Each number is 128 + 32 x the weight over the matrix's rms, rounded and kept within 0 to 255. Layers, rows and columns count from 0. Numbers have three digits each.

# layer 4 MLP gate, 448x192, rms 0.0988, rows 242-313, columns 128-191
153150134059137199132156153091148123156188162153148112124211130120063107108117090148163152148089087098112125193205107068114059183176158091121092118142081085134127151131159122158161160127122125
159139106136192126154129116106124161115142115124124154148162151141116161128131127154126176107071091149111132134140142128159103135173171122109155113125133126155171067112155140114109123049147156
101181163093151117188142113144092157170078160084137100072151136128173107100125182091184171122210138146128178130130103155131110143146116124133098138108146108108130116132114175159183091125167130
147132103097114134103192121121174103137112130114111136075152159119109098107125139096147168104104110095091126102099138080104100117148124166048149207107155138138122104091187122186124119152202116
155097105163131071104121137151152176086120118046058079140118134145138130112141168153101124155130159181144149132144108146151093208148128117113114174153133128135113137159133177181136085101152160
105112141109135168123105105093222159086138081148124126148078092144089154114150091095130185108147100100105125160089089137155106145107146107209166124060097171135082076057096162124154108117127099
083131131140152105095163150142109089155101145123085121169121127108202162095151159118124142184132094162157096117119147136116121126115074132129136118107118114182100093095155175155129100139105129
139138117180111118089051099160150123159141110151135093114117112147147086099101094142096166141143057152125178080163144160104131094163103189113181143130143136125076150128100136083149130106113101
080103130010145141170147149183108128091096135189158052076074160167150159147095133143115135129111130182109129066098154080190112233178101095120152167128105152142091159114084126104173137139119152
140154125107104108149076122104085157082105150119096098140062135146065185142106140090103173142123173156049133118162083141119195106140164096169075206108088044068122151123141108140120109140107171
111134210104193204150069126065144098084132103153134234099155044201114139131164140107151162123122058141141079129135098136140193139128161170077130115122112118173162124179155128118131161094135131
028099110127200126107128116098106160162090100132178140122158098100081165171140139123075112106135145176111142090099123075167109145098131092131176073141177148146164085127145168108163106087147108
099140123113156101168123155075148102093114164135164164079128225122090108176116083194107186165118182150099141142086196127140117123138126157145168167154127177097134077164109102076164144153096122
178133100107127138093109184135158141180172187031138174107151123169130145124108103101162133168139080140094169186146189135139105154155137156108153083094120084137125141105129163167171134120088091
126102169144151043091120164127134134092116104167126106153107099125110097128208112121154078163091145128149167159111185122105077120181139170160185174151132176072157085179106083100131092121110083
127156204148167071175067121154176123113065115171108155107123112143123147109115146138124137127135194146172146122144099130127141137109138172118090147114133085136109076136146110180132136074149178
145080124109125129133175139147079100090107071186157148140160105100138122106140128106110102160111152105108149116135104133120144134126141155161087175084156109137128136091133165122097161127165113
142126075173066030107173141114127197053188092122189078020116086153138131143173149101089135185109128145120124118084197133119112174139143140128197174111106148131091148152081107114131142159106132
133133171187116105175145126110126175119174146221109100099163052146162121103103100125115162086162079125154123046137111056118078133125116167138192104130210136104115127183095138098158129125146129
116111056105144194102130164109146088144125134112164121150171149130112122187155117137167186110071105168140134132134095159109165181148080115131102123096139143157157113042113181098120166198160131
134175135176088102095117150115150121102155102159132120090075124122079162199088100090086099116071164148062120104127096170166138096131117157113134148143143045133166118203130135055102167144101095
177152133083162090127148117161084084080118133094066132085090093119170133135165195134084171147148159144161129175188122144100159177134191136105121157133209167141138172153063080134126088144095158
164158114145172084125130148189067137112119118143095109128130098164108119124164111073144072151060071149161123157142149144132054111095141116105126101097124170122179103107130178141116137174187147
127102131146117105141173121146107146122187172130094167095137107107162175074124161143081146075098090122145165135114142142067174112154068103104186135166123139126146145094153129144119138134133159
126129084073106102149155117125135179144116083090152094116140052109108157125187131172079106134104105119078132100129147135101045153071152110119131050170076164053106098173134161131089088151122135
139128079091144109120143106140083066135097161127097159131128151086090137138135142171118156135097202127084144178160172161181169133125143165138087136141173131150124107115140129098132139197142132
170156053169089136104143182121116106082119117147118073121146082146098138112125157194157115214131143144145165162113131114079147144101221130129118118094114126136077114114063139086124072075095072
126176092127130129159099140119103159097104094105117126179126156154147077096142138112096119160122097192106124141170185142119058174135135097131141116090053101143133122120094193097108075073177122
096145164172139195150135153148110103085188160092157133168120151116078160180158171176077124062108156137149140106080173122096219144095143185117135154077144105142112187142127103151113155119137093
164122115110103094210102097147090173096150101113074095108121072135097118155114170124163140088107111048128155113112094073046096194047189046104123138125146128145142136217093183166180059128091137
138161099124112111110165106099112079148077144103138146103083168108181063169188158138149152116122119111110175083119155151117151180114111084183088147110099144202161108105100110117085161165132112
120125140127168178155097110172051142088108097143137076117131144198119094096106143160145092121143203153127176116152116095103159151191119157137120120103164097113137063113140150112086087137118105
112095091173114174167073115152123112107168106174181145135084143123130168121143156093122106155140126131097151077154139105138157190088138135083104168159150167059186077110124173134087166089104154
150125174094085100117160104103057111143093134094143063133125149144132108116129122111137167147163145137103122079138091109113115129134134100143112139168135165135145128178130153163139139117126081
142107104140120131127179146147134109143105128097143108094120094145104170162134190152139079087124161146156152130088100049121144051119105121118182144141139164135101157178051171143161123092111145
085163114154110128126094087152134144114121167119065131156132166144108071144151190092168107141088158124121181133176153134124120120111059134171130136093090115124141126161159167108119139152151087
058055114137071172159113079196093168194153115094094071171176069090093099119145158104150145055131111096187109189131185085095073116176098220177091147104038128200138134191167222141119108035097139
080137099156101154130158128076159113104181149065185108143094161160167077132139106107132101151170111124143126162149055155116133112117132066141110084131134118208147155174159126102129148137097098
153149143116120125138117110161133128088173122117065130130135128155112146148161110096175072122093166149103063123112175151070129140122156128158112096103154092126073109118134129140113140071105169
203135174145118112109129078165165206098171161084092171142148125106196135085149107099112091111083092132159153117163210155164131118126129121121126117166145174132154208149180183107113069122099128
149091132166135116183077112122126108094149167163153157137094116148125161152134124117119142135117145191066107120104118212178180170147078157166139166132138102116163147125122129145111140078162123
123170068192194075156148144087127062112121115101106100133167124164178089176142112077144185170156122205111126077160094137116138130142100137185149084205142109093107127136151156090125140119089171
102086119078160134150105079165123081109151123172166144195134149179103168125118177137188119103074082149111133072145119145139124070126156130121102130114076095094155153131123111141147157112050152
105121146137130162142122072086113151120167122115121139169137160148122142091102093126105154048140160095111160076095075146088175095098086143137120135086158123117130130144122120102113178143125163
133112111185090108107135098153094139135135096111147115119145141069163175124110120158099158074157120154184165103112175116095091114153162124160115071141147154088108114106127123113097119103146121
161105110153125077143102137107119125146171127111142113127181159103059120148218127121112167139128109121157103159197147152109170103140176119119186136073117126189068136120113159130141113160121197
105158113106097159095150116194165128073128153095119127062070153130107121180091117155112161108137178090165065136099126165107121163164178117167093238166113102069117136135110134137158187111084158
076124153113110180119140167117084133146130152122105154133116101133143123144113122126087137089115154141164136132119091145215121058134124138054096141131108076138122158157173129141127090120038079
069118060086136161136093129113136126157116102154148141149118170106155079149154117110173170151148205160106198105128095149128083139101154160171110147114095053151114144175176129183109140138129161
163122067059059109106109059193089043091171061105149172149134139158142163106128152101131159075089102139105083096153143094111157175144102102153101145168109127099177106147182117169150105060139117
144192123116168112079149120104119115136103118106077131185125093105166142106181109082136092148145045196114120180079120145118140151091170109093102151112195130139155118084116091121165092120145078
171134138118133124096181119143127174112069154216093142119099123120124156095142139177164112157190076110123151125171143069124101187114115134154074162086122114149105124078125108132155091159092096
107144175127074117146144118135123094122094141133120117165139099125109115111115119138106107136062153161118094068144115112150111136159102135150104085138109170096122040135101159123108173075151136
125098097109132142110121143146157153110108085146113094169089169124119098096082121079093135137142131129141126084158115202123093195071119066168086095132114110161147072122096163048122151119128152
099156143155133203141145123035112104112144107135092094128153127167150134066123128153115137136174101157123142093159102105171168108182119175131150113123187145147130161067100166118082132137189054
184152070126116158180068119195160122121077162114148095163131079162160119143067101141156116206126172099160130093132098081120169163116121172173119159111149127117104049050159093083160069084090126
110166119111151163186080141096086118135077153121140122149080122069171122110120171136111160076150089164114136168067135165153140139121134148092129092163131142089153118118182146119113154138142147
157123133061118154174120103140122102158135143088105189160104104117121077142133086149149088087094133133166108143176130118089151141066144130110061191134169150121151108105133085215129105171095156
120167096106124112133119109123191151107186144173159089084163154092106123162089148165101129160150160141111136125125109091139126165212066122132128138113133124158194106125084137109174128137151146
082168132065091155152102158136110126109112116142118153107136133163089124158103119161110152128167134131128175144110148149116159129155109122161091137081147126109127093131111165151147141117054153
141101149119158120159151115147154202134127122160109099067147058110132153106176164129136144116115109133167105112155106128080109100123170140179103139098160123129157122109080174108091156105076140
194100080063152098200113092089132161117057176063120213141106139105126196145132179155135120115137077100152129146110158077129124197147131131159113124141128145120104094110081101156163106128027108
109171163202162153132187158116069173127159172081117141125139127121155158163135124148133157142122119151072124140124118137159116187143175134168153111112152097139091115092100102079123121092098104
137177108094076085159077102194119061104140124139085109103044106118111173141117126091091140108165199053151111131130104178107159095107118146144149116149085041110055145163125162173110062094119142
087116079164181151186113139124130161104099157123084155135129098128094142128144118160144171116132115137102118151059108164152113130149181185133099157160127187162117157173151209077153080118133134
189115136175107099126158157112051130185120126105115206101111215139172115139159137091136167074150114154154124160142154139142134139123144122043117096141159116151109111111081154107112086148165187
186108083086128104160126142111122159119136114120118102124106143139118098123118107073116132090084114097151132154202140127160198130103093130120116073142169158177100154154112102116138139139107101
108101159092099128138113110127107117097106113136134111104088091123126160187130143100100143124167177142144127135121144120151139135158070115164095177124128124092123125116128122190120110094081142
144093131129168146150139059132162166152165184144206137138111128124114164110174153139147157105144149165127167088079182067082131177101139154133188152121162144145076103155136079127143120118148154
155100127141130108138039098213092152127093192092052108109172139062086074255090166129139142061058199157181115140103181070099161048153132127140066146109171167128173122180123206169150174124138036
137124167116095118104102138101114170125130170125114125121118143146165124160145093065095090111145187134077178142096142165113140146118095159098099097120157084156149082133136145159143159154056136
202101181099111131146095104133074122112099146087076075115123050110077112127169167119105147159069104126102117208100160173117132202175140101135120204190211162098077147094055135145168177151138163
# layer 4 MLP up, 448x192, rms 0.1, rows 242-312, columns 128-191
135136154107109123141080129119084130113174173140137148156141095135068135075099143187126081112120105177200125137195141124106149126122179150153147123141136134121145088091120114119091129126164084
157150129175121131126150152164142061155177121106146115103104122166120115129171145111160085143141143140132052144122117099087165091081134111090097133140144139104149136160103161108157143180112148
135159180055116094145126114152123207105146123122131155106145157128126138151114132120196129151100206092129198087113143129142114134158124144152130090165149118131061126181101141163124084135076132
140087090178128147116069144095118132136100141091155120144132122119122122158088147135077055126107136108130145168141162147165150147124132121144147137138129157120166150128088135121139154079105130
079147078149153165086175106130116114157108114144140100128137180109123152113132080142101124186178171176111099113112123090101113104184125144099133093135117063135108141113125123117063180137144164
079084140134140113133131125146152132089157069080117163142123082070141180093115097159130169077150144174090088153138129145133104149070127057154115184104110164135082100136117145201171122113090162
102130124120134117093135135109134095126091134126088170147163137126211142119148165119100143154081134119153106095134122146111142180084085113139090153133102128121111101109133150171119120152093143
146138127154100079155121133176076146145131093107103156097108108124149130148098184098128094104120169157130103131102099094108131100160180083151107141143095082129164135165138125156103133160115109
177143102178183130139170133157109141130145142093087114168165186089136188113122136181077181100158100136121100167150129026048127140101181093170113089073149152151132131196162121159092111097116152
129182142131173088089150153169137148096073175134159143141167120144127135152118172215123143143152214126126132206136078135075092072077190091094154094088149112122086086167122161192181143113057173
137136084130136073122098131172115157087095137153107083112150168052134137125095142145115112105092119152115094109123159136141122140115126135172134176122108107137045088115164085118142124116100130
059128128139183153132076130097157145136111127107165140128159114124154136142114139083103124136169119159107100120115116107211100196116123139141153083178151161119175075158147136115141094099113113
116134178090109123110169127182139132188146116078107100140151105090175148054134153065123093106155103108129075130136133148142107091112117082115097141131137137161131181083127197170101091137121131
123108134191137092101141102107131146081090088150158117122094087145128190164149128109182100119113078133076152103069127090090148082121141067096112158164137189066171155130131076130115164076141106
084147138133097104108176129110146126165151102162172150160110111089219164068094152141127118126121116122140120137095148089110160204134141139168071155077081110076108142135148115151088146080126111
118088075140096137133137132131111082141159157035089124169149123158096133144154117135102178137139132131103135128133131189140125113146110094122105168064158121152152139147097181103107106102103105
130190132133088112109115121114141165145152149088103124129079130140104096153133112148146152114122149155160069108152119101122108117120150073124122142165095134125118131118090090143154055093085160
148142110131180174124069079130129100063128152179098142068122128116096129153101118098075129091104155106126119153173105172120095107152150146169147127125138104146167118112096169184061105116139079
117135124135127227030147168150175129173101128077174197149105121092100139182190194180164119172098122150157177160147151160110159172115157091160094147135109135112131121104125157121152135170138168
132095179132096083131154107112040140103116127062107059082094144082156162098074133129106100075168163103135120078116170142078126077146078140137169161139172148121127144187165091126147140165110086
121140149094098114137141056174091085134092104115164126042147025161134140084057125118136084150112081156136140072136125125163141168117186148153158126126138147123093094127142129118090090127134122
099172169087127183106183173118154152175132150138117092187199123114088175137113095179104134062185137090190138107094124131155076153152158155194063099089110098131061103158096186110159109169092153
106103153126146133204137117151084147146111156111088132190161133175119123121132101111115132118080119154175112121122111128115110143159080158095143036145157106111206124150153143163099094171166131
121080145150141144172173131149081201099159171149129129147075115091120131114120138125097145084115079141118189160130125150087165064148090110096188104148125104181121173119162143098095100153121110
114126151113120138133132124081140171197091118094084076162215150075102179097146125197114124181082097056123152102091098091115086096122200135145123089112170140093176102080101255103062105100143156
141136097117134096163144116099101079120099138120095153158102123093112102136141126170138150140098157147079107153143170124168163116153127178129063135094162149112148094088087115125096107174147128
058140111102158125064152132079146136105106123134097155121147169125146137158117112099095129067151125167081088106129158132149114100108123118145174154154113138105187157136154160169176170063124086
163125104070134094130168112141088104141114103084142090124139090115150157107149106111167110115136180150192154205172138121113113065119138149119188123096153107118126112128146128177185069109061101
148128130081145112076087119120154161182069094185120148090122094129149116108115126101198140151145153125069108188217090154160040048138121113206109121226089118140114083134099166111133178079114154
118140133096112136078110096134050071108146093093119093081081094093113171096089149185154151113169130095151147110119113055070109149104171071145102187097041124159130140167100147173092078080080126
119132133105156141115164153093120127125155082170177156151183107133064116112092092151125170082097154143104058081141105083107139144112105119123122095106180101182118112137181157105142129090132157
150163142177126162107179085151073137108083102134130083122167167141157135102136162093143144151125124109174175104080159092117154134152125155122124109131159163081085080119132139089150118157153130
124073159231144140122116144153135169151186108202203103118066174147119143164173151096100121184182114113128136117108120118124145153080134107079150119156115145106124102119113127146073143120119129
178150156107099124155116118119061104146073171089112081135116139119103111150093092145114153152160169127093121095125110130101132155146124161155105159169121126115098110183145158140155153109110087
120125146074191185137096099090130127182155115080131176210133132097124111134123140091196166155202077060089098164151114144150135087088106172171119151155096043107032175195141125154079148150135197
172093101140164137114176127138104116172182146117094114074175104148134126135140121101051134134108178140136129152118140190163096159133133121098120157122145139149126110124119165163217102099166090
154078092161072121163128114147141162168131164179095151154145077131084097152117183156112119104093119090186121172134216070142102160144131234206061140114071125166101118238156148208194126088115086
160150206126185088149170114147096106145148114157146105120176190098080168094097176087106188073151102155131132110110155171054163161135125104084137124154118078065165097148151087183083083105195152
108142135141135133112135111167155062135166095142135109162137143188131162147150130103113089135185132127121082144133157154100143165061121138118115115102170075091077096184155161192094121067163172
089146141107117159140086213115088127110206123141210149156158096161080243068112121213169121079209126140097049107113124117049110110160133048212115084123067092179132094183077178177169175135153175
106115125150185126109156124120138116114160125097158129084175107121132121156146140158130135135067221080138098144099127130068139128092120109112158153136113144070115082142151063204152105160160201
182150134149090104136177134063112132099159111128152071171097149207131121080098117073199082096117175208135124113189102157070103076179088152108123095158175085093139140187128081180123178152124123
140067112107145135105125152164127114102161104194160131166119137167164147140125112169139089148164154154155070134149095135151161072136132105177108147172126132114125152149147093104160160095077154
135160138126144099133174115087125157089103140126122135103131122136165132112119102067138130165111147113119161084127107126128102093101156108152104150124093144150062150138087116098137147133099138
108073114133079114110150151118102163092145099116199191144120181111138151150102119081100137112193165159143104172133175136110149111157132096185107121156128125107141092159123112148095133128111127
110165100091124124108135075107151111139073091147160179130089160178145126109111122103127175194118128079097165114072120137124137193104137142110115115176128160095188084229159088108087073166163075
188149102107156120129208156098110171166102095151184052102114162128121127108117158084140109191128079180182181199135102210146086113097149216118111078144149154082155132183172187104135183085085121
087113130140133172128086168114111135134107144176136141193097139141155082140151119129127113078085156151144139146132112140202133085144090117105085127103101103145097156141176135163116124092099099
138132072162159083132170080127070092147146171163135124113110177175218157218160106098173165132134078110094152135133123112162144182156103094180145100139132116142129092128146164155119123159079142
135188125104096164139112080163088134138124152067107170122193151160115118150135134172159150084096128110133082088175134140172143147201071180149060147164160092070150119150159133123130136144138135
100122182111076115160119129109163133116086140100129196090072193121141107143124127140122143212166114118112099159124127129131136118115106127141157129122089101118122105143111119147087152082105131
140138135195129142041198174123172123171161094099121086101121115170180129092188156140137119125147120111149125123164168048128128129127112180087112113133143190155126101060094135079123052135130094
116122149116069144137122075133111104123094084160140136178132128147075124115148135148118091134067141136117129122134118126156172122120115177125099130138126147131172074128120148110150155087160153
095130138166183067138188121126121066146135179163183142149106148106142157123153130114199128187072094099105145150063141118131159149142080152126152153125130167102136172119149118160115126112148153
162063102075064065127120111142148080112125183090128126141115115113117084136104209120123064090117130085142106174105121108140144099037112110150112187121118127130166124166125109089135159116071106
106160146134091133137128119183160073109181153115115150162191116153113185129128066117146077129163156047199129141167120121147199102125093158169117092096124104081107083162134127153117090136083129
156096183165110109135167124155142101114138109114146186095144151140123156113162102132144101151117167194102080102115062141149167120187058089141159068137143173188088172136126098131119122121141098
126094164100144108146079095121082115184138123100107165164084154117096162130156166092140124047094134176171084135157160098102122175152122084138143149143156159101168140136121118162136121182082136
126120099132125127125079103119145113118173136160145080117183168116137149173090122151081176136099166163126087179095105080117130189242103118156098173155164106193174080181081148100146179156133125
067124170087092140137138128119118121164119106139094139105160122114120126142122129147083128150166110119111173137154149123122190104199131161089086139123174136110141100084128167163155097112138115
133119114125115136158111108104141085172094165099092156184101143122125100148148077107192085121124092047114164144079125066146107177088169132142100105143111200097117141106149109103117127094139124
163114090122115104165109142216134144123132152158180119113078105101167175156137159144127028129115164167133141149140116106206115171117110119112099135204184161135164143121053078105128177088136187
121145209190135133143170156091150171077094130116139089144141109129176058120144143226093086115149091130127127092100117098170094206133130110128147097159154145082163129138119126138144144085070069
115111132154127090086177117177119053132122079108143149069084180149141131116132117206166103158149116156113077140171055105156129092090162070203105181107125141157110168150134146153109060136129118
160136090159062112107096121121135126132093161125089144113073107135079102076110126171118131176126143113139162116163072087102154067107156055134139154073081114154106134123164084170160084107112182
086158121130203163197165155094153133090120114163122145133129165160127172150130128130140143112128163156128137092169148176105128137136114142133093167119048111141176088131146161131127145170123138
226130155112086116100175125165113108173123145121125093089136069130138128120149114118163117129164172135123145161125116168106192143096058077164128153091125106085143144118073114217095077079090123
116156124086077098126119141128144124114136152115177110084105134132143088160069178090157070144191187118079097147132172151117196114095075140173092109148154136107104105132111110141150098076122095
117115188119187132192148102108114109166143182108114149096129114137123139151166118116119135053040150135137082147074161164152178158217040143156167176122127101118110147106075148110146104145063149
105165156099107127174045078210104139157125164132034131165205103077079039215134172136180133029053191191165094114115174091092158075201144184152067177081080141122174135157121183153112151161146092
146182124126093101108097103121082134109112168134090116124148158139191121117150083139131126161097131130134154091153103098096126120093135141106113162163130139104106078159165084074199075105100112
# layer 4 MLP down (transposed), 448x192, rms 0.0386, rows 242-312, columns 128-191
147094132206107121162101121144170143164095075116131164118073167137162148108102111086088060094200169137083125075100170139134081159129101076145127128108096145162048105106164172125115127161152167
137144099114133091114145143206131088121125114129116121135099107146133133224110123118087112111195119153124157173144149133093155136141093136077146102103149134142148139154118136104155126197142104
115150138047114125137149048134072214156111147126137087107098159165122114168116136129159189138180149162133170107061140107149098126176102090140080146117110067116164134095149173169182124127144192
077108119114155148126100103127074193169135183100113168159077105175101121114131079117111152134138074152149133136143150119126106089107098095099130100136153137170144158175068098110127102112127182
127105097178123183083151123142127126121153041069179102129116151166155177193118099155133139142101091122096150114141143124103150127173117092109169159175100110099074149115137132118161160209135133
118094101072125083148103094115099143089125156089131131139169147113121135165132154158117133188095178111106104127116129115113098147186133199122126097144121089121172122194162097184074149081151126
109159158120146136100132137133135159141108162154099154194131130098164116083170133080097112157133126126148098076111157177128129100093058091147152125131145100176134121124160127149105138094103102
146130087133091104146117087149137139163164093086183102079113049088132126143130155125138125095113177127141178146134157128124153157152112156121137214110136136108096116148071142118165121144141177
167091121179154216072107147144089174114024116136103179135190172109116174154132110174141134149185063123182106161188075142134188147143118132136114136090162159106120128165128131102123150055089147
096100153078149144070095074170106103097057161141135105098136132122140102121132148202176126115140171044121153192112086137112071089093178126084153173115076172110098109103150130165102149125087154
120121187093161174143121137090122151153055147068138122115172033152072131108159125172131136144139125145099118141129101149132137118054161168091132116142131156159164109174128112113120186060178102
137108169106140148131113100157138145134111129172063139093132068126120154087129151099132117165166184169067127106120127138171080120135122139156099107130121184132151149108133062164093114109169094
116144087071141183125062117109180120156137133106192196130129115135128113100097112155131147127135109079110139114154087159147145113166166164159163167164171125115180155077125085150105160102101071
117172159107105127104096117136115135130153137218123147186130097099125078146138131219055094132164160118136049176152130169138188126108124174192119113171170145161113075159135238103125092098149113
153129134099116122157121113172127122160151130112084112097153123142108139147206090092136096096194096172130150087162104147153128102160096129143188175180141139113156114173115110142094129171096158
103132139133109138161120155159189087090161145089144167185156114195137159096092132147105118103150134114130151113122123138105127161161101138149075150133147161112122080114098180121121109106125186
157122151173085132120078116155169148131167155100125142106139146122088167102086180140124133071149098138127135095153129126115132103137127083137159110131174155153162127166092132138114083091103207
127094144143148066177153103136097147083151118174107132072080095183209105166143197176120161181140085139146153159075098154117148130141118152179149105136129159090118139117062103158180099086083127
170071112139120060177111085116105100115132150160134047129137062160136052097051073130132109096195109149085107140125142077113020113130091139129126079097163137156098167151100107127100103076151112
147128126088119075167118120092108108092156072140145124136117176129095145139088132151132157098133147120097130089117145143144104092114082143113124110155138186163071148099149139084167178157140154
130111142121165123113097092135145129104118170134177107119067066145173062141127101143208179153118137109122137141109097130134129176134144180139145110171150140120091116086140092122097117101103086
127154188093103156150147077104126101128125135169111124178114119170084174143140101097186180123131121152137100153119177117086072116159121116160140147145140116164100121166128133127116115149141140
163119155154115165058098138107182118110085107080149128130107153080117150145124135132112164090193109088113140144159116098166198115101108139153151204155131108139067161114136092082083109081091100
120144123104158125113121147092162135174126102112137102145130139144117123185157077133185165124100192082141121098142102123153104190109145153088104119079108091171094130164142104176196153142197139
153107135129053167189170134088135141174145123140123065096169138062115144141176115145090096133137165116097191110111057129077116143110137098152134159132123107112161178169105202130138205132059104
151132122150162133147137153113070172148143083165105144105068089092092183156151142172102126104144222096064158171176120161193134156111129164149083124124149159144154113122145089161134123164160173
168117100144148088102073140174104092168204148145146133063102106153137121129127134160124109129142122152112198128130096130144148116153174134127106161095157119152140082132116096074104103102120157
136154139103114132141137128147171135149158096122083118156099155106098181145071147136157121110111149096127137156039080104170131048063147159123135118089182085112135127150196140129127107115126147
123154107138144127111129146100112152142071160131096102101160123179089192068050132123150174120192110059094122117200140115200118122108159093125131169153134153150142113132115165106099133092087163
105136160135118097117169166133167115148147179172082131183160175099143120196155158090063145073088089198126160142131180099147090100119113118159120073090109148133069144141140106118113200187170093
116120121134146134117140128129120130096177120156152152141152132123137157099110044146156149122074166100171118127118107088150175157113135104120142140083135118130138130133167153063153161106095163
130103126080071131134114109104088125100084066125150126152165153111133111106129154125099145120091086132156160101102153116164118131082102106094103143201140157089103126066141146108145127131148117
083037155189127193165121171132074112105105178137160138125205188130140110135167153102101127140107141117137108114165121114122118140118166172123156108155107177139151123123105119160115158108097153
169120231125132159107147144126130129122121127118142103139119131159113143144175110090123172139122157139118128136103117140145127173114141118130070080078058126142141071122103126107100148063145062
167123143100102159106073103093088127117106077158105129160140208109157137065144079160179177117191151119143070134178195151136149135105155206185132141143102131157030124158166104163043184079108142
112115122205139181086113114056122161118092093150104174128133137088158137111130188110117054106098180110167116089115132157117146120112178208077176135134139062071166155143113184160106120138103049
084156152077084163131149096160085112111122073090109161144149172157093146084172106095139142078059145205117099132105186144078094142075107039137111117160109120165139077124190133133059152142171175
093161088153132154076187141107159112107218156083208126170095105119113096106143185123138094153089077089079181173163133115073112107165152040129103118227124201162113136059174154113121130122132097
178109118126118106092136138165090168130085112138146140126163102140131092119109149134152106132136119133149119089158127135164120172099078102119053061154094118105093068141173130163148094083130120
123109143167125099117107114151137106169138120194169177129090170176153105239086072127187155151092131124111125131076081153098112077191091129163100144123135097136170140089106164134116118070080139
129158137178137132125081101143141135084152126148129075096136110164136117085152128148141145142095122049090104182108106081089093142104117128088103095185131129147140087156172103162096117150143139
080056137107180149156135041109086110118149145123113125096139142160143141159131092087118111095070177103108144103175131184138120121135124179142098043154157016170105161138130091096125127153136104
079116107137163172081074150093084195081086150158122154139117094160094107185093168162161115118156166164129084145081161172107176131137146151085153131154152192152054156112083107177114120143090162
144134161158156133142157148120130128094071142122090166118160110137118099108143112101172102143119092087149154116114138132170141073101170114138150107139168073130107151119123145186109134111115109
100152165121146159131120117098129182127116134137109132093132127097114155165113140161132234085110170179122106102152126162128129176136131111138119062149136098131116111143173108115108120076145127
129112155122157147098146076076098107102143087072139123074171178144069112163191154126137164197115076133103109150206144114136161124091127079073161109116041180065103093091171188123119087110145132
165109120147161190127135154073154124160151086132136089158126138111099105145126170101072098176103184108112202152114075129132162121119141127132113119072158162117205139169107196140093196097098027
076076111165130141052106135098084176146084082119111166169101115084168161111160151116072126126067170115140138136129098111219083125140101079124068135124143126146127182086087097090160106192068096
095097127096139138138152158136126126110110105153130168095190148174140074223127117123164091123112073119143138139132108113107171105128145114142139069165175131184131155111111168183116095142138099
086154143142119155172151103176137121125106112141119147126156159125138106160131144083101169160175143156130121115151128143092072095080122153123161090134139121187116124162043158113096157132182100
165157104122096120151123119093141123150147125151073077210130097076099092133158110096102112129144108182124137118124109149118118154174121109127098187113156139154118129100104152146127124136161095
085131141112093119184078087109143095109137104076117126115106173149107097130180166065155124079127143153139154139139136148144124150100113095141134102116152128168098139192108105124122152149108146
100119147147080092089158098103104143125085130120137139082060122110103116131170116120149154141184153062113089148085106168168175179121145117132144123088083150144135132128147065152074111144155094
129120113092084151116211124121098105134124112064173136147198164131112088127105166182170094161149116086102142166133113175071211158120141172124161168226173148165137119117070085166116154159109198
078140124129196176133107137182104113128126113073176141060145111160170174134140101139180138144108115097065093081138102170098148120194137112112156134169162110093148147120145143138097077113153123
140139112143150098171121125118099101128137102138114148162183136138134109181148094168141073138111206086059135139138116121084150174119137170126119105132128056093078058104093138145083097098098151
097169106130104160171094142110122153117127170136184124123085111136145149147083157121094149109091120095124149168139130119184101126092098147111122079155088102109135109119116153154078151132181147
099110157162142158121093148095162156141089190138138127129109155135133154118140160120144148147125101135127156097127129098139143113215105076141169094148144099175100127142092192120150137124140100
163154124142138163170092117116150140076155117119121111169179152066114137153146162130137129148162131120112099096170119117180100105189079132164089088143132124135170106163150093114164171093179085
135139165112108101169073134174161124164092048127098107123144111144089121144175147095101125160142106145102118150134135155146189115196125121147093097099136168113152147127126100103148164155121178
145205148136100097047102132086087197128169127093120124096109186099087111108085124189063150059164088189151137108145155145169204101128121119064140160128151112137141117153105077112151095137105157
127107082057127135138124139127138175074058153060205150155096138131128120184157128133099107151094096146139146137061125118128149164127130201158164110173160106121145109121032095162110159134090135
137141189193107186174156157130105091128093051094123137122127071057159095123089157147108113121139118131091100091102137165131122171106155087117103045173160155087073145135109161140127176037075083
159117181133194097114169095108134102143098105091139162124072147161147158133124117156133107127150085185116086173146098096160164085126148090204157126131131129142145156158097176159139078144114179
164094078151119163102124162087076120135171122117143116123146141082118091144100080155085124105089144126136118155139117124135157094081153052109121151082151195146094164121154108164157114134071143
181105089147141088127166143100045145135139122132118171044143225174183123159131127074161165121163121158120126152141158116157140142114138115071131127162110089125129108128081143112103146152156147
180138129092090187160060115068135127182082111136160176165146140164125104102143103077141105132179189124118157157173143104067154133085109124115132111078154158145130121091112081153153148117111104
118135134099109071163142114106185162128110161116165070141111113130100107108089162116077130100156134090123076114056142125100179079119128112093099129099115185123079119111141092127140141096186127
166119089102146143183123081150127214146131154135115107145115169113133173070142122120157083056109157100080146149039180121116121152103154111117125176091140131086116121161086098145097075107124155
092158149116084077148137125149130132136120128147083083170204113162110121084124145095142199058099140146183116132150101148077119167152131127170085106055090057159058129124203151120097145137154220
148111100124099111120161097135064168108090072099143130107158096101123118142158115144147160167110131138124119113130051144172133166109149142120122165122146065146130132145123109069146128124133103